config.toml
n_layer = 8
d_model = 64
n_head = 2
n_kv_head = 2
head_dim = 32
d_mlp = 256
vocab_size = 2541
activation = "relu"
norm = "layernorm"
norm_place = "pre"
norm_eps = 1e-05
positions = "rope"
rope_base = 10000.0
rope_fraction = 1.0
qk_norm = false
attn_scale = 0.177
bias = "all"
tie_embeddings = true
parallel_block = false
init = "normal"
init_std_qkv = 0.0625
init_std_o = 0.0157
init_std_up = 0.0625
init_std_down = 0.0157
optimizer = "muon_variant"
lr = 0.00948
lr_mult_o = 1.5
beta1 = 0.95
lr_head = 0.0104
grad_clip = 2.0
warmup_steps = 200
schedule = "wsd"
decay_fraction = 0.662
decay_shape = "linear"
final_lr_fraction = 0.0
batch_tokens = 16384
seq_len = 256
doc_mask = true
train_tokens = 86520000
steps = 5281
dataset = "wikipedia_en"
Each number is 128 + 24 x the weight over its row's rms, rounded and kept within 0 to 255. Layers, rows and columns count from 0. Numbers have three digits each. The size before them is the row's rms in percent of the matrix's.

# layer 2 MLP down (transposed), 256x64, rms 0.0884, rows 181-255, columns 0-63
098:134128116104110131162118144110134109168150118170093135156088130152101083129091177122113156148121102136096097123132149160096154136141099163114097089151122127103133125101138100173152125121151149
096:134161127185096142123128149115113107164127144132127114115078134092135139124136092143129119143133159087111098125082132159169134176114145165150126098123115127170088104106107106116147148135166121
087:137189115130102121150130132102104127113173110154153101098134095101165137179135127113139075179142104148110149142138126103113115127146089113113145096130098129116082115126139152125135124164156140
101:182132115179137144157160097126121116117103130121145141100134096111149122126100102113115092110150098133100118116121176113097144169143135169134153102125099125177128141115089140081141110144129160
100:144125116127119130092129152134110099140121127167118157177112162113113131145142172157103155187112107149151147116085108163132108120090121129144080161146101081094121147094134122127123139128125104
109:130089113140093089124165154143109142152106097164149112131124107149116138113132116134119116159122107140162130138137187114144096110102147143195131118098130151119115100138153175103111121132079100
087:153157167126138139150116156165134105139123144134106119112079161150103132137086129132110111107133155103147158141082149099144134091140121124181109149126086080148152134115107098105142153129153163
081:098142151127162119104145122093134120099110110104117140119131157117116116100126148149113087126122124108109145178133136135106147166103140147152133087142067106167152093093128182163168133136132113
105:110117128147161110103145127140122106134128088143155111106112116153136113179144122116155132130136122098085119096150162088112104123167094131150110164172151143136155107136150120058131163107126155
090:130094091125094144140090149112115153080098102156148139114119150140153119153126118149102157125113134160152139196115120144154126144109169099139128107109131105121176117105143101156100167122123102
087:143118126103141135149163108111170112103118125118122106161129139142128114122112134085097132153144091116151105160145135111074157197107090164129135149113109136085111114152129113166133100149164127
112:152115179112106156121130173127113108120089139154103123143158157140155151109113118174121126101112104097134151120098110138153123156114117107090174158145123098135120115158140090077111153145138098
100:062097116130144124166119145185097132149122135116133114147156112133207143139118106099181118130110104112134127123146087121131133116172122149137132108115136135126082144130130125101126133137095155
083:120167094114128147149201148088145145113116120147114132112152194127146147114113153115122103127130101106130128103130102121125093129126140165144130147120090115128121119079091123100133148185147121
096:128102098115092139138143147076129087128148137127114114095142134112188141115110125131113138156117131142109167139139120094104139138159184124162146133125129123131067154114138169171122137095093127
098:127144128159133148133154144118120103126128154153118114101124133107111098125121130137130115126142139075164110152119095117094186099128120167149087171142177142089121105108151154107140122172079129
097:188111115158103104125148121137137082098098131169159095117158171114153142144115120135101127140174105158129097150128092117154113113123103128082163095114095123139153122116137129139121152113148153
112:145117125149118100074147122099101116159154104099167145114174101095119147124133091137123111113123119137118109141128140108165126106183077154141160125089153129135130154113127168151092138160114139
093:122133123144163110080174153135129131128137087121097093120110103154128146154130115162131152149139098143108134154152157134102104105148104113124117176093088150147139077158149139166103117125135093
089:135151104106083149140135152140118134081144071175138123181142197133130112135133115169138144129140101153106151127118088135127103144132138138146151107133124120079129093135111112115160110131118102
084:065117147129151142089127130115146102127140120123116120134156124120154144083129169132152121113133106118117101088150129169132128137156111117181120078117161114183137119129098109102172153159127144
111:113110146094142156138122113181133129122127127119168129122108082148106105134124126134067107116154134122196129107118144140101132139169119143118101101105130091118093129187142153134139173141135130
113:154166081134124101167176119116095145146156091166112136120098135072128125125146138121134124098159179155125125116122107120108138139127140130110154145122103164127103093161160105148159116124098103
115:114100100108157148112133135113110137125191153124118136150096096096141127142149100126124127096122099145088080122125175132141109132172132154108154159124105103155103135148175119119170102146126100
099:126127182118160128073110092108146175111157111090119104152147117079120152131130145088141135126131121157117109122113145130125126123094151130109162122146084132107142134118100152129159116150155188
092:123083174097148141142115133126142123128131164136129098127113182107149106146088116117104137117118135126108143144109163102100135135159137172163108187087103080141121111125152126086156129118135128
107:168149140127163109143104112138113092128106112132171100158131098157123145170155162148119131122108138085118160116122143133131106154108127101157109097139145131144095126046146099125134107143161132
118:111142145136111126095075119112166076103113090142180141124134112135153119105125120102106136175100127131138161143136113129105125148135126125119162126127190121153169143132141141126159095093089106
107:127131090174146134121123129150145150109169139144148130144125177100112133151114099104137117152173117129082132134171097111108121131122094140126163147101074164150110098105127122105100120168159119
082:162122102094123157113106132128125138143136144144102114120122182128119145106158180168113102136142124151092115153112066089086168100119161158119113112162140122119124104125126102159159146116129120
104:077092106087111153141113111130163116148120151132135158139128126101069125103139130155083099123158110179157132197164123156137141121127141120109165098134140138126119134148126123105134107141139142
099:140128124144122148156115130136147167111136126117129056101169157185102108168145154154108093118090117123063123128131139123136120154117143112106120138141119130120158085134147085146123126117150103
130:069096106125092142130108140107119157094115143091162107169132130125135117152123134130133157182129121109168129113100128116146137160091119107117165173136130132117147132138119159174118104148101083
127:136182127119116110145103119138123135103129102158166121131137134118172122153093128131109058112139146098162122204079157139120123124137140133108160142110135122115162113095165129108118136118130112
105:174137095119136168146108136134121149123147127144097136122112122189077145139149160155131117127156135120138130135168144117119120112110112155131143116114135151110077066132151089148082113096119099
095:078107084159096119133106119104100115113112128120132127113192157151127173121100151154124142168139125140094143171122114102108122141116141150130119083178117128135109091152140139155104113151144136
092:117138095152129117170165136137108156175129096128132123112115132100116129130076143115116078112152174132152174138093122124144090123108094148111131172151097118102114146165124101134144135135095151
104:112164127133129129114168115133144146110140155135070131105107146162104087128170116128104096148121117099101152100164121144121150137118168154104085137127116127143098129143206129111122118101153124
097:153168121143135135143129142099134169148137134121088119173156172092104148168141116133130122113128143092161142146128128114090136089079084143112072160123128087125097126096141137120123146128135145
101:096119130122113106168094120137123187145102106160122137164201124122130141128146121112159085146138148107140121151147085127146109153134166099151132113100109104130135144080118133076126130141133129
100:141146073124142098141118110094131191111129151100174147108079138135150095139118142164110139151137106130098108121099109141151106146117132107109190111138139123159129146104158106124151157113124107
125:137155129141159112136149097152118153154165126120145116149115107140128122080120167129160150166076140111117152136132107154065119095110104118107136119126114147146122127083090106141122144091169161
091:131128152161111108179178135085120117121099118130139146136120117139155159116128078109119114100105106139103125134168118113098120146132125102111137095134112148124139077114182140168167128149175127
102:105134106127082103176117137090150152094127142087191130112139179113158132125104171079148098121097095122131122130132091114124137124120108163123152139150129119102121147106152128151131120155152134
089:099163118110141146149086155111168109140130112158126165056136157115167098103140126110110138107152087178141107106145145134123140132119114129094138091161090107120124160135138156121131121128154114
096:096123146112120119160108135083117127120108094121136132142143137107142156150134142104109171124151113107189111118135146127152110134148087169078149121123140107172081115134145125154145084161167139
101:157144157125119119126169132107166157102121107087128138116097109061127138153133092144142143137154121148110128114129115106136111074181142117075146115098113141142132139107164144104152116151163130
088:110156147107131160172158138098128115106106091112098117144114190115130114117107111109162117124139138110166111135106117093146117107147085134077142111111142120144135123119120155158181179130150120
107:123065127146104116137131145114116130145140119153137115129153103131127174103114092126143124120134128111123145086119134118115163172071155144141138089166123102080150134137117186103133124147116176
112:102127114073087141171099138123111106114121082141143137127119114144091107149109153121126105147150134147103095147142115135107153131168130138124156158097185150165146101112109144106094165152109150
099:150150157129089088098152095131193107146101126120177119123097112117175109118152126126109111164124130122114131129126157158126124177136138085145152086114098115114150134087154119119139116141148118
094:150098150130127093141105043100129118125112151109084114100126174168119142122122181135127148152130139112142119111120159160155120128110115142133105128157128171134128144113128131182104098112134129
103:194117130094138160127155132126150125105155133137133132131123075143109149115141102146100110113111067121156139085124118093146160109134119134159143106116125197146121112154119131161113137092150126
110:122101167169167129173081098137096160117134114199153129129106130143125146111122119124140135168129125094162126122115134152112069109119136112078130094133142125117127103146106125123148135112161135
095:162151163119121137131158144098142119143096066092119098106139143116110144155148124161103161125126114135091151139113117110176144116126094138110126112145116095148111100148160074134170152159131145
117:125127110132139191159144120100101112130125117137119138127151113128108117109157106117176190158068105120107104119155140117128141112075154150134120130139188133111116128126114139148136105102140086
090:120134116110163113141155112136134117104145205115115088079044102118117154136124138173120127142156127123122113126139149151146161135099112106118137153105130120133132110159125138135111079147124142
110:121110171126109141139101136141100123152113133160121148098153086130164121146155078084129114104102133138098163112119162119105125123133172161159089128160171123101128120124107110118154150168096112
097:145133133118137172154158135127094083162143127115148118150107107144120119137115061101124093121143101143125113167135145070139142111132107150109165132133114160131132098089137094103157116150171148
104:117104133139099095167126158109103110127121076129105119141149099125109108113148118164128137132125130121194102178129119141125157095120202140139114113115137143080098120108171141138136148131136121
110:135111155159135114152127140143121149118158083139128135090121125105126121144134046152160083118137132113153096121144129097156152135127151161126102115143146140108138111129114172055144136150121114
091:118125150112167103114078110129135107185127137118127159079166136142112103114176084117137107151146147084165108143137113094123163085146156120125129158158123128106124116125144145097132129152151122
119:170136090134097176157137083110150177158148115091096135106095164129125108145115089114126124105122139159128118127165118115131128138141088151119100174106144142100104122134122131167154151126119099
104:130181105139122101141137149094151107087124072167159121132094149146140142129133136076105100104148141093139131143115126153116082098143154154154122116111119168133151122091163134166132144122115135
096:147177100104111147090122121108131108116157061151124131111184146156162116120105120142124133125180115087145128134139121169068126130131120130132126127131085126148095099122116144166141131139141133
080:115111135168146140171152133117129138127145126125127145144134115114127106075097130146157120137112099089128080107094159123156147173123091111122095121133136134134161191081153091144114149128154145
116:084145124166127142136137142134117165142141130123127078121184125128100158122139137115100202125124107097125109138121131134122115159102088157083141121086147128148143085112114129132102159136113160
092:122130133127091138113154132101148152150135122133160097134098119134186093167087108125105121108111145102113147145113163089126135124138162129101158103108132112140160170109117152138085101188118116
083:154139145091104104137125119141123116121120112122063085141120104103134095153140128106130142126159078152126106145096153152110120148133127149187098111126127100172162130133131134151143183110164129
081:119131103075116134121120159129144077113143157129124141119179106106121112152164103161119136122100153115179132133082168110106124074158147098107120145092156133136123144151162111121140145124106126
106:122140101118129125085103135132089130181088077143125116113131160127105112163164102101114147130156104133125136130132125089115149108154140133107128141114138098105130176151160163184156122114098101
094:139183114120108091090167106140145122143134129128135148114155087171124128111091133130082157095166116105143135156120093162107086122116157125134111134105117158173128122116128130124129167130085145
113:119085123123153105146130098113133113152137113106118124094179089163138110181128117093131135167127139129108154141106118081109130121133185104176133109149135099104135141153126163114102161103136144
082:152127110093119129110132121123123089123133153159091151120119173152113161113138166137068122121150112152120104139098148109093138137172140117130107139139090086145129155113124146147112170176106088
085:128162131136114151115101160079156119168144134130128143113155150077158138086139105132119121151173061172112104127116080153094128126145113125120097132145133115147146136158105135139130100118120105
# layer 2 MLP up, 256x64, rms 0.338, rows 182-255, columns 0-63
102:154124082080123118103088113173123107144154102134134132170131147128109163168109157128131151101125123147165179140108142141139147134139146117092098132143121115124104137075125110130080159143102142
096:154108156113129133092087130139093163147108111088110115085126164175148130140070139149131140097132137133113155155170115180123156114108133132128138108100118156109158151120148121118134111082144125
099:140110092097140147125119160133142149111137152158121134148155155126058177095152091128144122142103128157116138099123123141078115143103165085145109134088129161124145093141147117135099104116146150
102:151138123142125116136137137090143140140161138085141133122150099133116137111167113127144077100123141088129169140174125103169124119131134095095127116126115146183143093195123120132100094098134121
103:140090125144115137121115141133128158116131133134150137177153094175114149137134146127127119095106086133155113125139122152086115107204131152088093117152123112153113151137073093124111117130157156
093:130095122096118120117137125111109135111138095084132143170084118149159138097149114117106141143147124118108144158158109138097091187127117166101178125147140145158128123162134147161159083126113104
095:173154119122109132089156098133125124135131166172165139110161122132157094132135136129132169104152134136136138111163091118117132105134125133110118118081130104093092112137098083086127100149172160
112:138086121204168114146153144099128160134146120136114146133091096099181107172134107130159099155154117119097128148113127101148105131140123093116133122103138120102127097133162149098105120130124149
100:159159158095129089131104152124120116163155126100107120123152114135147159100114109096109162137160087151095134137153129128157123095146196131093128108123126116173103144137099118120127096141166132
092:121110140146141171156114179095152106137094118126152102143102104112109152164071112122113149149128116150140110118176143145140090069128138153125133129108127113088172166102135146121132108130135135
096:191109139125159126116133127107173149155148121119125107109137073112077143172154124144117101127150133106124094136135123128121133097136095079156110128097101131123148159150119174137126087132151141
101:166144166097130113102144101095122121147181130115125100160127127136137169132119150103139131109156158148097121101152165114083135097159067147140126130119146115124093142141119139153100106171106133
092:176111156140144067123076150131173128136150141123104152143147162125138130179133121128132084127151113104127118105159115112120080103139138091139092126141126131103107144137104155174101113115125123
107:112101154115118120130076112111121139119171113146116101145118131159102103105127156100081134140097111117130154116140182140118136118168165125151107152141177122152088150127135096158131115114182125
100:133141124110137094102092146080128138125129092143149159176123141100171109149129140106147117117109150162137162115125122107136159161093114089140122147123073144123166126114101143115080127133171155
098:119108121130123101143134152140135155136099129077138116113164087105147147131112117106185146160164158100117120069120150136156133099130150136116087133141095096164097135116127133172123096136119159
096:120130111113140171144097144132128150118095133128164136139102112128154089100153135169108154136108084118131148116124177089150123085116112126133134145084176145135142081156109147113155103170132115
090:150114131119132133098128103132159116164156133169133163061106193145146137110102115107133156147081136106144132114134162154139156151125132111139105142124135098070106133144133098122105121113123093
094:162116107128114148092088095106140138125142162106141133097147092162116162126083132078167108148167130126115094123137121132108129102126146114101127140120142134152135188130139107110097156156173143
096:180109116153129108146162128151091106152085141147112146122083116121146120141122132121124127137132166101149119139129101128119136073158137139089133114132154181101093135156144149144092163083120098
105:135156165092153162120075165114135123117139144150139095138112096102084130158155140112117111112121152118142087101134156141142124134130148128178091118142132091120149112123176163146086111109144112
098:118120118140143122094121073148124140132118058140120132130103118076155119120105116149159136152130156157178114094101168134150124107092137138170136125146155119088121119134141127174097147105134128
115:169131132125169130102146151121128103169132144106121156172097101121138097137095137174164133107106111155124105093102087155122135125134156156126138111090147134176106138102109140102122154104132085
098:121080116113126078076108139146145131091137105117169112132146156114138142123125135136195179127151127099132134130136141163116142122107121070138177128136119121129172148113141135087142136131117148
106:147095097164150129111117111170081133096124145111117124115095116161135155107124176118152123130115125158122155173143111114084098168151118115084123108161124137150145131146135136151109159143078113
102:163113114101136125136109079105135142076100111124145155143109115149181151169134130111127130064160109114134169168129165135119167133103122153098097142116128132107140097108120127112106148144121149
113:114116128141104112157122107168121134118114111126117138135147128130098139103133187099142100135174125107117101131120131112113118164099179141187127120107119123123076103159161140158136180127100093
106:162113162087147101124144112115078104160090110129101110135130121127130156127125151188121112125149143160124139141095155114138107138126144117131125108135199118133138164151152121100130104092126076
093:103149113185155163122147118123141148116160093149146124108114135092107142136114132128129162078166141114127128096134152173141108107119133145165098176101131077106119100124150108148088120106131116
104:135133129098147152160158128121134139087126131138102150105126106132097143110160138093131117098106120146166092152136168122111142132168147116115129115131157082091203137153129092155085138109113124
099:158132145112096104169146083144122113083107097111160140108096113100129127142086138113183134122140165133154131106171090162131131135120118140158125138088118120130141180145133138123093152119100115
115:116125118103150094166090114144165102124172112133107162111118152115114126105139159141136099106121150137116112180105103123134108132114187097180151110125145106132139109133143119145152151107107072
103:137132115096135162097104111124154159096196125145155143168104122128097121145130112107132121133098129162130078163121143133106158128138110112155113096117135211135115131095123119122116125125119157
107:172142119149131054135130083134129119135145125092163152109129081100149170109144135121115133135167156139149149132121109108124115139130120123107159084107101088130155154114150105145136163107112161
106:127172118134115135142134127098140122123164131117129111146147135111170100101103122089119156097133146118108115078146112158147133143158153147073172145079113169119114151131101084112138135134114174
093:138112093111162147152107122116139119109112157131115164111126113112153085183094116129152168147128134138158078123091124151149182163105134121088120147146161109105104147141128088113122121104145143
098:126145155126131111118113111158114124141110132084136144163141125167147104166125164143149115152098101086099100083141169125122121128154152101133130107091103128123202117107103108126121168141110145
099:117129172102143157129121123162133110141127136119181140193134093105138153146134104116180081109116125158133124065113093131120133100149120112122124096163132126121106150131122109117106137114168155
104:181135126142155136150143121121096108143109124120138154151124134151083127103091193130108109089073133106092153112153154174089137115105102143120149157136143094145136139119131102127097141133140141
103:094116165076081132112134134115108109109106120171090145140142137137139144097088143094112114148128119129130158119138136125120169108149160117158097123134143143139133122189073147112167153135100119
118:165143132125145107154115114147122152136098137113128166147148062150106113153143125119109103128110121122055115115067156141126150130167144147114143142171137111090108169126132120131121097130127150
101:110139095145100134072112103146092141127125125123115140116137111154137162138095142171102152132158164098119126162150127140149168087136133156179086154149113106154113134130099108100117111166102130
107:172101167114178124085135089122127130163134123138134130136156095140111119138119133114119066097147123110178105111169126142118135131118092146109145136100177136154122157118137146132089113145091134
098:110117131135157152138127164130137109134121100151146142133121084128138095145110113119138103105161159124144176115124098133110134146122096110115084136158063171158159136133150112124130104146067170
098:111127123133145104145148134140121151132119123119110134149126127159153115130105140131120195175099118106110158104113176135097113155131153108102132077070132150130162086098139074124134134153148122
096:178097115124128144155096133124092111140147095139123135124157129182127101113123162157111072090163137127121121127144113102110141139098137127118111132092135173140124125185106163147127119169110100
091:104116146148149118143073134136176143087169156092097164139172115157123129083127125160123111147134114127127142119138134118123133136127105095148097098129158061120120154135156131104118102127163125
108:132109129164106138122133129087167130134119106115100114086076105124126108115163179100116116126110115156105142115138150119175117143145162147128143152110178090135129154136132170159090128155104103
098:114121119129121152073151167169114141150133127125135116144126140135099117129172131121157134126104225153121161120097108122115099135106152112086107099131115141144162115085122127106134115147124149
093:170092067155133135114118132103096114139094182103170097098113116164117137098163159107144115131098134118146131082131147154134109132139113095099139127124132143121162131140118127116174135158143150
097:124130097171119109132126142138149109110113109160148128147150079118116141144155150121111102099150099111094109149130148113089145105155153134109110098126104166104098090169156117185152160126154155
098:162158126089165098117145136148186133117092137108166147120096104116161140134148105100113149128114154134113101149148141081119126126110145097066135119155139096125176128108155150129151134127137110
111:132089153176138160130079100130139166118114118153148138131084130097148150130139153119129109117138094128096121170108137109149100130119111142094150108107130117125119104194182130114131164119100113
094:159136109146094144110101145136132155090108162123136174124198127098152106129070106133144113128153137147142091149136127103135109117144120120163085137145146111148135109109168088096123142130111149
106:148130148106143126089109162106134109092137155090164130173104134138097133120124129101156123153174135097167167142125137142123117119089147102107101106161120169116146153131075124154124097115141158
091:169102147140111145167126089128098103166130098085101125164154119135110154126136150122123154109117130108136120086097146120112131164111108152143128109092102144115128151122082172138118188150153138
105:113115172152096140105085150130110114139123130108132176096166149100134114071141104098078107146133138157129118141138138138164143151130145119108127115113160110105145156101159166099097163125138105
095:129140105166126083131124130173148148168125119154168145158153089113078132113104129146116121093144096096158144107152107138146135116141143137176129123121099094130128145120116128143139081136077094
098:115133120126128141156106168133087148101120095111103152162126127158118101080081098161174117127148102158133151136137140130113124100123184113147092123135146121122153113160130118146098080159149118
108:153104118083149118119124119163132152095163096150118100153152110111165124090126121117149117097159118127151141133130105064105171129113172105151154097106148140107104108148133156140155129167118132
092:136092121164149125142115159152161171107095141117145161125139086072151123157139130145107116130125128139152122165117115070140137156130145114092104082140103114140134148084109117116117101169144138
108:128134119127163111142126119156113173084088129138144143157153104099111121126153144117050107088112142144097114122124150107146161141162138129157126140148084117107114153137146151146174120087121124
098:106129148154157104146141147114106139122126092116106117154093120096146124140134122159140139149134158103139108158154079140135093101101119111171125117102136149105133153184137159092145128171070113
094:112113162112127162131107144166135124100081129095117125143103090128100164167147152172147125141126134147099128116162127065174119135131130117124164128146125136123153127087135106136097079119146156
092:136111143115139123141099119073167083135134077144108157121157115149145175115113134155093124128159145147117145074145146114106109135147149126110174136114138105148175123122111159083135106110127137
105:166129113140104131115111102126120133142084174110158122140087111132090142145132132124113151137163138112151092137150109151130111133100148112122156073143133096101121173143171124161112134080092163
097:113126128077161120126121115177119113086122135122109125101139099117092174132133113136128133177122161150127137164129072147106140114133118095163121133139161080152132100138163120149161117106109164
090:124149122150161144149113125099137141126095117120119124144127142130135105101109148140121104109160181118064159162162151136117146158158095115091109092140145125083134100125145144099123157146071139
091:116102077140116131100142097133126134095126089101138161135107141118141136177143182119143144120128093119088137190158137109110126146117130114117143107131110129156124101178109135173121127166103103
098:112134135141128101101160173087170113160146148101155089145141112127123113156076100084158131112104165113109133094122128134074149155122127128132107149105117144140185157141108135140144133142122132
089:113151116115133069151136105130119115139156166113128164119107127157150124107117072142119142098114139128144171154121149131119124111134124091124146081106157190157113155168088121131094134142109121
107:108128177161117140117148141125099121132143120112081090136095122126111162156146168104122111133133165082097127160130164104162077125141148116107103101133156132181148132140126125115143086119125154
084:132111111100127173120130104164116077187115104150150121152122125165113142123071098157159118130157139131138111196133128128149118146108126129151122097148114119068116132138124116142145106104124129
095:122120093080138150146147143148119167131104094132176131131123116166180108100097114159113122099113156096139137126150146117084138105139080137151128114112100148114139107170153094122150140141137164